{
  "n_layer": 15,
  "d_model": 64,
  "n_head": 2,
  "n_kv_head": 2,
  "head_dim": 32,
  "d_mlp": 384,
  "vocab_size": 2697,
  "activation": "squared_relu",
  "norm": "rmsnorm",
  "norm_place": "pre",
  "norm_eps": 1e-05,
  "positions": "rope",
  "rope_base": 1020.0,
  "rope_fraction": 0.5,
  "qk_norm": true,
  "attn_scale": 0.348,
  "bias": "none",
  "tie_embeddings": false,
  "parallel_block": false,
  "extras": ["some layers without positions", "local attention windows", "capped logits"],
  "init": "uniform",
  "init_std_qkv": 0.0943,
  "init_std_o": 0.0,
  "init_std_up": 0.0943,
  "init_std_down": 0.0,
  "optimizer": "adam_variant",
  "lr": 0.00556,
  "beta1": 0.9,
  "weight_decay": 0.056,
  "lr_head": 0.0105,
  "grad_clip": 0.5,
  "warmup_steps": 273,
  "schedule": "wsd",
  "decay_fraction": 1.0,
  "decay_shape": "linear",
  "final_lr_fraction": 0.0,
  "batch_tokens": 32768,
  "seq_len": 1024,
  "doc_mask": true,
  "train_tokens": 125700000,
  "steps": 3837,
  "dataset": "wikipedia_en"
}
Each number is 500 + 50 x the weight over its row's rms, rounded and kept within 0 to 999. Layers, rows and columns count from 0. Numbers have three digits each. The size before them is the row's rms in percent of the matrix's.

# layer 11 attention value, 64x64, rms 0.155, rows 63, columns 0-63
105:448435533484460497460507484519567515505475528521468498420434525502408497509470476458501396579544573421500462582497499542462549547457453442477427498494503513376467427517458519400478582426404521
# layer 11 attention output (transposed), 64x64, rms 0.153, rows 63, columns 0-63
108:400492599481518507499499577547546555458437613472597430449488494428513431507527520427563447504521530517502579525479509506411547457491444467453561518528549461507470515455423528462391470527439461
# layer 11 MLP up, 384x64, rms 0.196, rows 0-105, columns 0-63
106:479472581516544507596586501465505535520474420410506436465428445527472538565496523532457444466479361417489603577550519440565503470482544492410403471499450534486526502441475480506478518521522527
076:450561591488564534536528536500462557511439459527462537411580534454534509458537471562584485507502453560478458458568485384483583516506469500465539488469534495375518515455587553558441595524453498
075:548484506500419494436480460503540431555517486456498449427493449451502564420397473561510535550427403592648460483541497553460522541533523441490503476486402480533564492549420507543478516498512553
084:601470438520482416477459445485472498522472497583452576471547527497494417456436545482526432504488523425529442460594519385496409571525422465589499538522517553472505516461531514589522478555522572
091:597503576451531473522505485463524537531528492454496455507485471432496586502453531599522410430430447575571498487458430456486578510457523490450434455487513452555508618506492405499393449467526457
123:524464499487606458493479458400425519524497489452491500571436393509471545591565531389577440430444538423511531504490476503528513504555420530528602486491513501397515481531443487544556533492524551
109:587607554512487485534567496464423562492457484467484509584588447455514507567506525427459438446469533419523407451474519436575552507530460570546472496474416472455612539505520547485470512551544534
083:520479558512603472479479450596551544561527611529506461463526449444546526524406526491535443498522458549591462546560423450516566474500481594497579474515552448436497465538480477463534472537395558
105:568480621493596466593499540560419483498441474439416472514510432474481501567552527586478451492491468453566481541547425463544486627500544492522492434482414530574527487502493497546429505529453492
099:555507416468510511506442506557496552509448418447477484461569525488504438418434500571632501534543520495482536525485592466539433588499458517571417503420510604474478531506425516539581512462495443
081:568528582480555546493507515430594531587386453558535465369523466396530465478515565467422457469520498482471431534516423460514420539548457507518478491483543489481518525387542496533515476531501451
103:496473403505587487555562589464500592563551468523474427536475427441415449491500562439498481520468462522437471528551626530543508498463442476463473582435440443471538593466492519488518459509562469
097:473598502577493521564402434503507582544492562453602390382493379506527556524513518488546525560466539461572516564535549505523502513522472460475494487494471557568523523458480467523489536423570519
087:420397499479498439581448470544495485541430549461540451447500431532500573462500596586468466561515516445503542535422489458535509471452437537445474461499522473566585595556497469471411434527508568
099:512528445461438400525516391500478514540513454461421476530527379567526494498458543537547493448438521509533376552499504479534489546568463550578477507463436567463593468521440610509524517537466520
097:563513559547591518591448507429525470573472547475418496532476586459538405560460529526383536558537510452496446505505549530490520569559405518513485470513480530507503538533489544454528553620552560
097:490501552577566553617476447494472525490446521438324488505544475556540583510546454540530506421491433473431424490521437498540528501595502545517533458524487577513550476557517514485435546551499499
101:498515393486468479506464529586475548568492484434453525526510567506452514530399561472483470440501523495517504479456496449535507515574524451482485423410521571544521544621463517614476505521380405
100:470540569469524509552489407462486540481493436537453403558559466534550518639478525497519464409507488581493433574562472430531528484461458530497535527406538453442494455448488527437515539404445445
093:522562616503558526545503527468445545523492509469555544528421488506545448474465460480529431522462449468507517481556547521534511558589466441568464453532543445487452487576512472548565590547660580
078:500522381565554410478480413460558505535460508562514528472487533414447586504502590594465447567488425489585618524519603558528463497524501482476519533492511418541457503495537519464489449519485488
096:540526540511489446465553416477510533543480396506450457552526487634587558549532449501593483515397430481500416498553552516554516541479503455499509513495466449511537515618482426533470483518604487
132:659475474519520482537466596502573576592509379452465564469448477532524496542526493524510535437531439505587531465477539499484536587456535510482560509495469487452511529456461400523432579508514545
100:559470447555475502549345487565467539502475533458473402523512501499490434481588522500566499538468482549556490551534450444513445464596492483498525489495485597436548429546481573631493522558463505
083:503465435516542598486475468432556508621400553419540487474427543489507479541509521446525491459467482479500514506553433569575503462372502537540531490522503510475560518643488456437509516533565551
102:467521623505496536595439457573395565540547489508502468454539524560554568469600550433497501464490533484448505519595486531527536503485455469523566487485494516521454506506451450536387627474486444
083:583545459456563482466412562521543512571469522544518573435534440553541475506365545481527461527432539408543433514551517478483448459480497565491544447479544487510530542498401527601482596489492460
094:430547492551523485500460477493511514465499479540502465416515382504521466515581487342447477518529537414475514509490504508544498469538444558590597442459510560585510464602504539575521437547514444
121:544584505579586533533420484394485549573461541502456441521486437531525507492524526509487455472494534419568584507392435512503533509563471433494531485569419552460536430492482471568482595529460561
086:464520425496506542532471540536530504434500381417414533482451437603546553500564547415434499460496451462412424500571636483520462443476519520501417470474541552443543531501495516498496539477486518
093:592423538530606557577543534412567486550459494461463475495494476469445504528494602516483446515488509503446473534523543508516494519502508556470453484475456532531575537387497368479436613445445488
114:407446551593556446519498476424496547480429512444487568526454554501602466560448551452560506498513562496475484538519552515595519471482501453622578504522472510465482579444472440541469571582474533
119:537518414508591411575553478444521532458466451452513520575499477518467463509485521493395567572510520496436441461500499444534502459476437502498407469420377514558528570519459541446466550558585533
095:576545459470562538469581582451490517610420483536446477553493499472465575540493524529571440482493540472521472495449432476502554488471484549601531505486521453467477488436527446515447476588664541
095:457497482462519439427479516474513472542446458523488471521547442507458537501384588508481460475467504491564510483420426448475527516490415461563522496426522464636461604470518491543419485568621536
082:466477504570558500531546444490483498530552491461473529639467610493569489464562474536534520421408520511422444463562448500502524561558421512534496468525533523445565578451437422489474559411524534
087:589481557454521425495333487483532478595483469457522470507612494479519457516406509548549384458442509523533466494540438586539533441457558559499509491471560527490513531537495493461476437488501569
077:561579561447451499565466514515508528504402419395465593482484470505529458523504587459473511433419470431488440470415476541529445477417484416437519584407524493519527466553475518554499529449507491
098:520459488454441433590418338448472543527432495469451556589540503526489470539528486515506521510421518439451431488570492464528501586535500491539514479493525475584427509541488560571474402558483535
107:550628481533557502550444483455502536533502506567469523570464497544567414497630490471542418450481457537449475567441456413477530548464468542467535501494449500366463496535455491523483531477506593
084:440558518445581473486488546481456488538528481532442483478543481514501551547491562525532561469487398523551563517472468460462471470612428511453479505475438462624451624422467464445467449512553601
101:457504511571479398485462552525575523602509506526557438476538570466568562497528566524540431494437551471517550462490471522544491535462485460534520463544426531427489468518493430562494519573353600
124:551497594498430547478417497455469525498455378497500434550548498517433519578502481610517506374459501501540517485495558357514529473574557522479508459489550507504489508417457490535437508540572497
100:417463501516469535533553467477447509580450459483449540521430541389520563498491536432430567563485548342613539519515536511535491578530415517504474471455502489443505617517516477496487486533502501
110:541502550472569433553469529468493554551444489397430549432545472445490519507425496669510519448458431532519511510447631493507487514511543554470436509433495497544583597461498501488483540498504486
103:444600496453534490573443529473446504607484400493549519558464470546466437539515484457505501394472506501436486501534468543549573471495520510538449417469555577487632452459461460554497598475468506
079:515511511472472494551523522472533497591467465594478515472547380448525473426456539554547458533388517536493610441417541513580560455526488510529538537534535470526445532444523521597479389519502567
095:484516463521485485484400428431567460444493526495464476516519479569513499450524530571434540488486492485463490611594577373525452528499471573516409526415439490475459526544500488605477443523577551
079:532472542491573557526517512480504473544461496510462552420528418508587480623323540527495456567500472531451407560484412435545534485515552562455524468465542543494548496499487477522559494521459563
104:491510461472489470438551538570489508516451470581499519507447570439426607529463520537494511552526556542604562495644535474552527522510506485557493430439464499423488617473472489611467542522499485
093:509640443518559530508504465399438529437490526559416541504649481480515464507435498465491507491438518455527530448431504514559595484540486492495494535481405560509451509431491523530471444589563497
104:472459577562569460546454565545608546456537507475426493569595595518548533523457554495418562451444466459551524544470577497490469503506438422469491538446564530525550492571500472494485549582570499
095:480468452540577417528654512392464517508504564497506538528473504436477460539453535422451514543448525606528433538498495389504557539528520528511476423493453439538457487526492417547448507463567515
111:489546493537471433534464485415510527497487466447423490562561390642528539550451544466497434495443503492481507428474544551525561558441499486518502464505551527436421491559446428557452467463387548
101:461383382482504541558446430406557479511490440453481457588511516525498500502433508538534576460528512569558461539602566479490617482498465432488417516480445508548447507523477552509435498536529503
107:562593421465471506543487529463538537488512512526541493488420494460528484473560519468452450563546563641426562550519557507561489576560449504607464503453524547422599489576497476566454480491485525
092:434524460567585537472490511508462515542554505558383526454565428523547576488538566537545485436426475522469436458519490460535520502536411515541575441544539526462460460408517411471465519564468605
078:511361515546532436499596462587486452556440512499581462429458427529507491548502475463500510468481474507559515583490530446503504487524442548552468437439527560606579520475495425461486596563530466
098:421563387507500503516472442560583518461493465456514513492640562510606426522416486476501476562537500567485439466607543455539566473520437508545453479530458522513526565509505478588507510438475507
094:451444480526492584500397450603490548514405474454547418482495482531479528511513509401473412503437457638509560545459571508561498498511538503510506473415517564509522538411466501482464493582445484
107:511551585462590484496537480465515493594486424479457520519621557540481472476547596483569441448470512579587560538450479463516505534528450591531483450467492529525365476521455500462446494459436516
104:548476470529559469542472488501530519503510559514419514482501445503512556524432499521506500440431345453540585470564425476535548466654448551548543491495484546488558459442508519512453478602581525
092:466443542528510493523503553483508496520488515443562466521442532508475599529529606520533476391458574507441464636578528549493541561457486447469493475474463614374581445533477485509470515535478472
099:591452522556558535413499450572505509491496507469475359552610552478527443472472513448528471590518515573477478509366494519527517572536430545509464499410538523563507549547504450500458482545540493
123:531572541513592484506485489464471533545406526394510460567517461500519574574523548561582396516511505503469437449388588484473484445512453519480472441484493534565528447525419539460429544548465559
099:576509433488557445563562413490479539492470475482483448572488541530500503465536514524500527554428433612585462473575558415561533563570485579434560466472503481487438507559513531578463581465446530
113:533567470570572426487541568573499485512551423498451426459589498423498459574469559475499536454517551475491447512540515439463584541566462541495510424469537567573500498523503433566396436465565477
094:553430441502586471478444512496459555507509510526453534543508493521472574488452473547463481474409364501507461471624496392502512545630413502481542451525496512583526500474496499535486557535461589
094:586458568591513459600460420468483510469481496481461562419452551493569390463417469554495490523479575550503397562512473511555541490430518545583448524514501544543569566535463497512528535536555515
090:532582457573420493475503519482496492485483464407586539448575548533502534467488497477575382508454516510495503527505476473493474499537486364617463527429487506476416404546424528496414513556536497
108:548484581543418532568467500467508541532530512434542434490471561590616565529467464487534510414458448535435531492498614539571544423615487580563483548422524508460486522538486482463501517500503518
082:530496533520602491516500448460518437477384464461416425560533569450519460522497541627502443501494469435542502546562508454520449581510470544460555509466518429393483428441520452532589492542522510
078:587501521467504487532425517468533481520443524417507504525438584526587407493523500523566538481561532471452462507510437496501390555442419635520448538440431514568562513563439535501531526469462554
106:576517530483542513498597508409503566526514413433539386542553527431529621451572507469473527528448535512557518497504474426488568486550500651580553559500485474464486524491506512516458510494472542
117:433568526556506539561562484519405543449536493465412505542630493475520505584539566464564514429499490401473485512588543506542553474523400447558515480464600512546426511532468507501458475482557502
108:431487434561541532472534570516545533502410451438463408446551457499559557525527441522492450444452497584360546573514443468455556469493480458536489460488522536564556541546467384489488502502564472
105:473519631523480515517482484498582565429484515448498603496564535501515491536478565490517487523394618465634480503416457451502544461513485497511485533444521525442522546496470441506474465637506472
109:475540521610548381495534525419470504447458436405497457482463492428452468543455547516486431554500554518465528448444438439576586473511528498491474449496513578479545447545500546556399480451443559
086:556493546553511522545448431475474467461473544492401561507528474485512568465463465616542492482409497520505441467516503508546568520574477564611522552515483501559460530533423526407404552530552604
101:526449411571522442445587457397496536554445500499583495500524535468520508502476527451532450540456472597536466531460450440553517536437480519428498462467549436560507577595516449558455431556595505
119:456388457479494435514353508444530499542508462452459503502522467481497466522529548563485489498513451487545510390495414498590476467443444558604530402435449498453543515454519493514483468524406569
083:438447476587445429472549493550535499521576502451429400565551431551485581520492554464425562399457575542528508535555563527448507524635470470542477508462438532492561471496507484497502527453537529
095:501471361553449469557556453526532562513514488467472531561485425577465524550503498556444541394471530493541459509556471489461537480572465522533448481523387631555545518537523471516470529607537517
080:543404359488502473529487458456531516518444470412488534493547602559509535543463529557422502496555532414433485539533489463492544395442447528567422477455512575491517446462538497508487543592458482
096:423555477533515448568464499482506514456506509455443511468529616498588461499514449572564476582500568505555427540520595417586560485477432562609497524463550532482535523528528473537505570586542514
084:468459474635537469476484536560592506545531523535514478417398534442487575504502530502524525560436570477532568575484498499555531617540443524554401519552467480567482491479519391480477526547493518
118:409418500507541514550518589565486575511502404424495446499524542509539506515574486528464421556504499545582477557470480509491440558545474553500562444467505481421530561605425507496454587410515547
100:491526530524530508539361354579618494537451521533493532503464491498571491436485531482539433489504470457546476501496505540551463482453521491582488449487580468570570572588451437529459425532483511
103:570561516512534468466594490476481538487516468476557566511609517444464566546522483468552412558433573537466463434531472480535537488525484485473580501440416553556486499475513530612431428612559508
085:490548457514445480488443438562443472543498475554477569505566626493562611472490497546511492560391496529593556513456544513545529521468474513475405525442462515555585579551544450472453494549459557
106:503562492551646538612494475510551553523442507480533436587452551449549537555457470492413551414489460521537582507503547476516573526576477554542568444504522440519509563517539500513472584493484442
109:543517593493557543510501610465497523526443343506452527478366575503468531519518455497526447460442544510482523562575552522515513393598426479434469473498553486549502494528498548537481490504538518
117:467484537585521500501489428571587511472563446481488462556499506531520521603415569510506422357495528548432483486597545523483575580504484489496430407446498473470459515496426527494471527537520574
075:479457512497494420469488476498532460549470519525440510384445544463506571519513547515371543579488564434571558490534520575493437455515497554466490518401516523505524506621506449559476490586398472
081:453538375479483503527548482458484460552486476507436526561517441571413584524505564504546513509519438363449500471456566495495409460502453545503440452477545499531622526445482425459469545526462553
093:500560501579567491420425475540479566517411386496544482535526471458527444606520610402498392473521472458551511457508539429528535498521542430535508456533543477520550534458468512517540446555482562
103:528592540555585426514453462530533477532463413445487407510505627435573579455443513435536532497555499512493499475607441519494508475581507486542524434486509578546527500463469440496432500487586476
086:595614370554426413488419425416540511507471498488488490498473551494511576483526504525458539524532490577450525424461506482555506521516512564477468498517433395457554520582494490547526480540578542
113:549460477520471518509531458468515543461524471519469485610558486481549488610494524541551411582514503510444451517457437506594511517474468633496430502478387472498512531534396412510477558407517490
122:548432586507485483591511495481368564521439457479502461512470533528507551565422535552459547456544380472598464506432450551486513627522469509482459494494542504449589498458492457530466522525563509
093:511500468504445513456483432500470492577444480485457410476395533509493579521518536542487507607574623553481478531438512349514544480563447580428497480470556505526449492522442497521444567467514493
098:523511501505457387533444505551451533551410439463461558492468493495613470517485546574501477435526517478559541603481435508568499425465496521603559445549492510504522634541429494453473481548461486
122:558486536460541540509368487379500523462443479502413496572602352596506472529507532576500529403529478456504475535460417481517460451461462513454507495487512528479510529441489474480464516560529553
087:439513503531520554474491518466543545471457501438492535471584464520527495612444464487608482529520426505598551531558396446507439472604496565516395494456512516490447468499467439419452582473534540
093:548445503615504416489459489500507547451521446432502433531584438555461593543457510483444571422490517539550439473460434464553515515540532539541417510532442561582571568549523536549453463562534505
083:498501539383512501453473447427547555482465555552483452540486501564554526540528447501543446525414454457508360486465436577559491452591530456440515597490446477510516547479451484554429524515533582
# layer 11 MLP down (transposed), 384x64, rms 0.166, rows 0-105, columns 0-63
099:508410531557606533501476522526396518579540417500516518494554456475481403425491559450549526559434527476526549542601456502410499580483512517499515504474526515480480556473541563402444438441561499
076:569443462537543449538485450533542460449436498525499510473502474592537458580471491482491481451531508537509384493577530463489540497508481556551539458480498565551487571514726496547511487520453534
081:485544490438558562524475423501483530426525518528430517535484614550528514560560430449588555566442522548384594487511546487552511493440531529502444462466595476519518571485539492403515442502494447
083:476556524532490540430516486507541429442519522408461563520441469486542534573502515439506486503442483660465439479440480576486540475492529401522415464445508547574566510515472592474447466416483457
094:506522534474505486543551499500452381564534488490523469417542525581487417583488610452475522576535496484444454502491558471578367425498537470523471585487525489549435479535474453415440457505452506
117:438510494664472535497554529485531484458476529576430500528538381497429522491579511528521576511423564471510466535465531432499507488404546520518464468468462490397478359502484482521484517543531491
110:566512523527606557512482462535500547517419572469485488447574453427495577485600527507429559528570477497520399498460512565496505505522447506459425546480490522482570556497590495552599499492380509
085:478559615409437547564471531488497467482529400522522428490518468440558422575475444547527546537449477508574416524487596441518504559569497519465471489452471470458600517488429555482557455444517485
102:510483511460552450443486468499507546487432546562537563541475481508540449514505533564545538592477615626475446547432428429521556552491552579501467448585510516484519509457606469486553464567494426
094:461505463525553536442442584463387505498485515520505524454541449500497476479494455549500497422482503538514652372474462559462540443466432462498553587543506599562530416503463507506552465459485445
084:556485439515526635590441532514547471575544510486514484542654541435455534567501483492541536534535392541496468441566524505502531512468515542526488550424453452473550504580536497446572477465446474
103:564526457464514526523469568479632495609567462606438523542513600475520556486465436554533511478498522589576511479565488510488558409558470494523475450506472496442475512400507470460427476509530435
094:533396483534468471526494450530453525508544555360420556460462496464565462481565499537490552447523428477432554523448510492484325539519541587476490490585503441461503524520534475497489563517483449
091:532488487494416529525507564505470435507543532521460495497451560460475586579536616533548428496506503451459641546427488575490428457531499459560531450378496502498444484443583511448508504443505459
101:474556504591535524574481553557408358532487564549442541434480447452518533531436479477625513565435462512485569454502471549459526474441467487522455528516513453498438401505481481482570535479481563
099:540597470524592455496455446448608480474503498547490451485538469503467477521568587558490494508472529422478419537420502489462528489460522444485553452555548560460486469397490465540598386531476419
097:489475562553553446442432504391541558430455550561493446475452526483545572632514475467520487503460431483561516483493447470431536451458518490435508472506519463494542558431595542584451531473594455
109:459493476451515570451545618472484534484581526512458461473584607555515537551491559464509457544466463415461521545473409442435517605500537482525512524525523558570576463500623494465499498468438533
106:514460560450618480519478451473382497488439594510510375483491505474527417566505470533596503568482514564602453459537470518535503494480488561519511595530473447534580497518551460446495479427474510
092:439466444422426401418514483445557503529488551487498579541499462568479476539544586539475458487538473477487474521415525561460447415472510507495529406485566542439474480487534505471633426572448469
082:506442558430432527468531578530462526568645435491516491392485441500509547528520450479513530537533500457489619435484458464498476550506558488535458579571534496473517523521467616497496385491513477
102:553541479502433505499477488468536412445536504492604448416527500541538484502584394481520544574510431504463447495487520560439512531455612542477494503542617447556393450468482546514505517487408471
132:505478502388547658536535598531458497550489429564520547526427419492540470490524429517477546464474511500533465459512525567496493479534601490425524517476559462454493516556513441480492461630449485
099:475522473387564439545552464560555454540404509482524466449506575483514496522540434542502521556455475516471472510523554402514461529542512509464503501545498477520441584436592663525557418453512497
088:505560454436509460540482513509521488431519490447497490550510494482521496533505505462585444440510454580461548486616458439358531552607537526522495431537552532429408519426516501518583547441443552
107:570477549540432431485561450514491528472513496457447442560519527652481570603478584442527464500558534462496549558470586564498424481443485456484452576508546460440542551451509453476463494427502513
086:494497481511534513508562480432425387477524506481451549485557437544451443526595333470396491501477534425467604423545578477509480546511487440502492483544492515479516443476522509482554517417540510
087:549510467568471466511422556513567489421539481530568440531491598573472476552430494523517465451481513492468460436503632457580534533516443610558517479456509537463540480545601478538447565478440456
115:507518486496456523560486574533465514471459488532584418546497613535446504468479454542526456471574468494554577465463459588579547480528467528465522443476423480488522537311522449517444472447470473
083:466548496513490509517506612577542533549530562498493520538391473462476525518519476480483508513513548425632537439377516531530419474506605547488465494549403499510560507611527515520520463565450469
092:520497402524550549472551567544522527505517450546499560490540532444359431533403505459406563584488526530462548601450487579485446485510496481478505500539494517494435452499492524424477486453618459
106:537545490642496532448460403503441531437494462502486481561459522498531506511560526509495611489567550481421538513431573489487484527473559381509574422507515540468510485458429445509468458613528532
126:511458479539513475495488463440513521509481531496531547519482459498396410558465440528470493515514560470455423610519463576528435613451471454426559484517586481565410581510557405528506495566539445
096:455525417508463423471447458498421464403497624524497532533568483520559504550576463468505488482432412505554473427500467568442520432508467481554465490479540453592426489467551571521512430446500579
097:469580531492399523381463492466378498496530485433462444528504505482528515485551557531534550484585434561465535463548600541487472461487496472507577523458521534555441555434604466570452431487497543
085:581583492537521522507487460462555393412557560585607496552464535508542421396480494496441523475469573507539592462452546521536517446432532508574515561486495510499473449542497536583477454487449556
092:518462449506487555590497441548498481491552542439478516486523403536523540597458508491542568533506584442402480472543494512545438584466566430511589483454484469512500599555451464422573556529443448
073:561559476479526513489524472496444484530485474532511489445458428527586486479545402600545508494614513388487519481526412472574418455544475534527534551512468462467498517545416536466566521429431611
105:508471493439520525512548493558559467576491475516456568519491441510505525546519520571506508462553468540584359494546628492462509433522499512546476492470471432502457611627600513552563536485471491
105:564533489508546518541457527504517450488449387500470535477484508534447421468461493415441482551514423489526534602523451469396425461520562559456488480545522498556444536397485506470614460607458506
091:541534493439479652469479544457389452517484510550426535425465529527473483457378544533487487523512513491474499515468473434484497474388521480560495474469472437513539561455634540452504455539517570
100:567505443510477496603508505466511505433514515535523415485549575486467336411512418477504509491519574443454464558522429526499415533549468553534479564467558434452519491566502526522482550432575537
115:466586510571561411562436469529439474522446423471524525502461569487566529434489510531508594480579444438575556412505486480523457519546479601485461436532434463492473464413552530513487432502532429
104:453512562597562536501510492547511486506579442465532453528392501424509524572512546578546484510428459517481563475460506494518528503565583528492419580455467556500416496442568544411453477489400558
111:450578570443562489449426501445562640446549536448417431511513486480545525532479408524570513495498509547571502453482450547441551466498581410454562543494470518472456560431446541498533505502546511
102:445463459499533601496558499487398675528490459528561429465531472496532559455548551478434553510442502570466454534428455552475511489522456522524509512496507477505492493578471382537501538531591556
086:537505432483465443511505564490411366523522454524501538442389523602547540502537498556583527404515501554487555452498515469539535474405538452482439519505467478516471484514539425462405441580511531
095:480509556477466498518528606451464463505578443359504512601513498537428481499525530472529547596535538532469444528558506502412413565560499503465437510493558477521520585467590550530437475451441516
079:593487474517450517425466519497525471614491545552500510548488507559444569475461434455559525574433600535552430502522494516396441448534473455447484523506524435479507448545608487443560606492509511
103:450382528531558488498505407472530496418473413465551574466498516532519549477547526487499469517468554497517557520490535455563536509500403531560597516530449540425370467420534590434496477516462455
092:495503437435484507513538529456577434504571522523467517467395518447526481551455520514482423497521521585436459434560508460449539524465517577562513447534565457438538628435611437534427468543503511
097:471509584426552423546498430544449536508581481564434520531536555575519503469561493496459574465537446541466508456486592489490465592490501537520448556577446460500482496537557514406581478528407408
091:482474489522506526494547521531442413590516578466518523542455495530511501487467465546551598531503603447451501491487533502552467490438485501449572572431487574505381399500523352553532464528549497
120:471450435572452427550433465478425512580538502380518617574517482555511446506447442516441523524486487503450421595468441496466460506494478500482548477446489535551548486516510575508606467538414493
099:453470506460515569515453430452528507429506528494522495491436603599459473508577490511644567534467456457445501452435506515553583479491544388446549561581471452549572512484524477476488547553512481
101:473559458369437467559463539552536480513555578503512552476543534616421507482574465510490509519548442520488554493484473540553497509574476491447541482555542461567521403460484484495357486517413467
098:512447493409486537530522553426428456479537525573484507447465556548483468507517488548499509553422418479468442507501446436517411529502416530513480439512511498440531528483611495459486423452467673
077:471494537487533528424559526597515412510503470453531556456516557524484445576512537459377421490552525431473437503457521517558495471530433487386560566475493485470459489426613508430551495446493552
097:485489507529490431471487459482459554611469450506518574498502491568491435577404464471449530441478400530467571481523388494499513545479533419468478447460526568587499447461465432392463460472500426
090:480565464490534620544472414546476517484366385513537497454474523512447419440564455489520456501485442452501600462473545529455437496489561410562573465423495528511522440482515500536504533552481530
111:502513458560456589506509561445474611485459483447480551546489468588440455457483474588469523449393536416596453476564594590535514538540529471438494461413491456508513510555512448537479549476516488
108:550473497557450456517501560457349594486548470496429549544449464605457631521502453509497536543538499410480562507507452494440556532572531517537449469517480534537538469437468529493533516470597515
095:466551479448528434583534568482552511475565456502510596522465539404418562525553498446518509541528466583467472427555602530549451495456512482552490549449489470470549481567560484601554559511525594
096:453562574547492655550547521528538456453571522529513511575465415561455478450569546447428473530532531456421516425505424576467458584536520488506471474542529507504491413448490504437533533446463500
114:534526511446460526550523601605488479451457540549538515567486585442517605515465485496532566469472531443464543414530488408450496577590563491528548498489471459538413511485548470587419554459497527
104:464470496512484528508547484552582538527433523517532496539510478566527495490583355525530469521476434549433550430499493626535580512531564425521572482501391504441450415476518507499481590525450480
121:549389415520556597521500438444523516455401459482522409409512517470493489547495516415516573569486534485453481570557535428468509513509497508446459476523513598506451457519443530537574494425588511
100:561560438484519452368601479497428502462512443559457566549435551532472503471472501492486497560404464520480517446515509467424460507452537480601438518445542457598539428454480500591565463511488510
092:491541449494492487453542571549355457463573444508477605513518440532582586496548508458509508459478493493434525522488478536451477516581467498510528467493441529467530527416353512511559534422466425
088:519611520407458495498481490428524504497490523438559424471365528539513488547488467504432562489588604528471406522495482515509491486475465446459476524560552539490411505510437476564582448471439580
104:456446550531550552481489568477576461484629544456450472487533469498494535580509453454480509584475478508436518473409416563522516485567527636552491548569544488514490536515575562491508508442467598
084:481517503457466530509563487499542292460496532528466515503418594560456462484439441506531508561516485502506453479526478454495485456507548523483496549574552522530540464492627511574603474501510583
081:472420544529495494502491460455420457556493620465517594501428496590499454500487527519465535495561545473561509470547438535430368513570539449513513580415514464481441514481529515553587437570502515
107:443455480508426571492527474459484643511451529468545494515459511487573580496522514528429459427461535455526521480508479595411503548481545436575514557527526565514472436501452416470353511536514514
127:412450496507430482565430413497426538497494571523513453536593474479475568451490489452516583498546532484518589554589527547496485579505400438499455584514549516552530616551517489467521529523560506
109:459507420499506519444505465615516597491509464460520550477509458496513483429546564527546453545593416509449444503514549507493545544487541457612424474508534418568577420491443560496602537529537507
098:467525480387431427592530498442466612507667587479485578522535535508564569502506412498443567464496518457509467472430462441461495506499546552519503531501452494488456482529521507444475484543519441
114:473437555489515390503510544528559574620493564533438482454509473481455514535510555549469470401492414489422463454349474523495426524479443476464488404566461483567488498478478455463495508482485452
095:522484472487437522528429380473511497518511452515413527596465470517608607482520559498501504468475551486433433467426554466562535483429559521516480417523514513562515604551478475448454511598536464
095:492543481479492478486525489533523599633476469430456560528540490508492568563538563504392505519445527446415463549406466537532448464495476517455508464457550543539480435519532450521531519435574358
115:556531511523394502462492534575499563456480410496485473569516520502443550435519522534568430521590493496510486487484485516553467548452431487416516469462505592498447600446454485485603442477602406
085:553506477502473539478456557408442447498457496509585495495452564438512461442489448529586537589563458544434529472436556509598511480353495555464530502515566499493508518497594449533396492472500546
093:468551632507517486425535494431581555489479521518514525536450481446548468527590498433453505484573471543477480458463518559595567448552511550539551608486530419412479475461561600500452529516504482
079:480513586444523523420606498555595403561516462552575506490488496495501491503497478450453563493542568461562526465473556425512536479481568416524546492461456538505416537508612506541463497391461443
091:552405503504474407473522545482469462509601432544467466477458483467572461557427553516501504455527538476500448568473487402518582534560428487526481613537498529464396458549497508436608467464500542
089:499443551574527494417463424457403584482504489503529485466466457526470456515510576480453541451520526479515560483574529483523434427472593421572537462532498459512474525535499392501611397494498586
125:492524504450431462432478462449512580555550442504492521574557548569505595513463456443492522461538528514509434379517443494525450561437501543589396498499472507566549480413435509454505442576560525
096:539517493467568518509515619452381383486547535505498542484593446470621582456540455523474453561447513457443607513467540490428493453546446485531532479546541469433518537462492491542495480524487454
098:501478504459527453556555517406460532515476569550438467517476464452470572562599619438598469503399476481502491547493471520421489466450461517496479430562461513558434557442542549533492514391463469
089:421483504497472519491568612487535540451526549535473454479532539441511499463521558481525622522487538541541529514492500561492491443516637557478547542474450455559496522374565521464417467504433605
102:456449519467554540482533442486406583479512589486499440508436504603513473479503474423482471575456463518511502507565577452538563425499411522506459504502449519492541344514549492427542487450476415
115:521515570667579512530476590499443620509554483466475511523467450520489398493490566489451422519475515492529550465471517505544493510499486462416525461488457412503483498502425427404571540539499465
125:534466492505509611492465420413505567605497510552492477467438463521525547519529494548334535552455555558435521525527537460510583430558456574450463465485502505473512499489517470469536537516465384
074:535573480532469497474508589525506467485607500523558539498499512569450491543499540566538509566480508502586530451534504437598496584491498522489422456505600448517469399452606476566591500492541587
083:445391426476461539447559567553475365552540544595469541500582431523485542410486465486499431544551563437454482512393459578495440471531488470500497480476485490527467466531568512529536445524488473
105:488486492511424443462505476450581483449416491513578505446449540530601429538565567559506440419582472503498566524504484483524463552469510503492542483564513469541480558497553534368623521513460575
099:461575520572438461476421570583392461396504545572555510571488595477506526482483513475484547523519543511592492456447430547442530428527504532584532497492530495474482437447569479450547528450569477
084:460548554478467458513480537429484445427464488531541485521453462405488480539562476507576465552507489567508590526493509556403458428580549563432541549505537390458443535511541461511616529489411524
130:528552497542506476467618504471510549443541449523431481500612494434523512559555564412467481520488567619507543517465476428605455471552526458557521422444558485515489468436487410525511524478572524
114:449532534459426390553501450522490403507561631504505540515504476570507535505444569446574477574468496412439435529512541548541504555477434509424500447545453505548523430540608505527505486531472523
094:443493482577409587475553526549506511483469430446520587552506469510508449521529363484548502593524535499490528549393467466453519493554438387523550478538489428568508458519504533491528535398516466
096:522476433432499467499462492480487506471376611511450560489424518514595506461484554505578507533570517530515524512488418573487466509478494482527518563533436548475551485614393564393559515486447492
110:511502411495516557517514538568546525572430548568509480517550447478528453482573483634610486540465507596497551438401494544489510521465535384476539528502453483540489578460556456528478557507486429
085:570478578440497507425467482578480500544506436445510464487449582544373509486425465492472583472483552494498539506401531530493550574465539542470443524535433490542486543511432524525613461392545473
097:483546495469462490550495568580540475537464348422515454501453532504463400473489495492432434564497527484499428532573519496484423543499517560411506449460500466477454492510628574473587513480462445
083:537567456500520550488478425488472491434432514403568434470440588427569505437497539574416487398576513580486561561450511485504507472413527527472477444557546554493429463505475484454543504556450468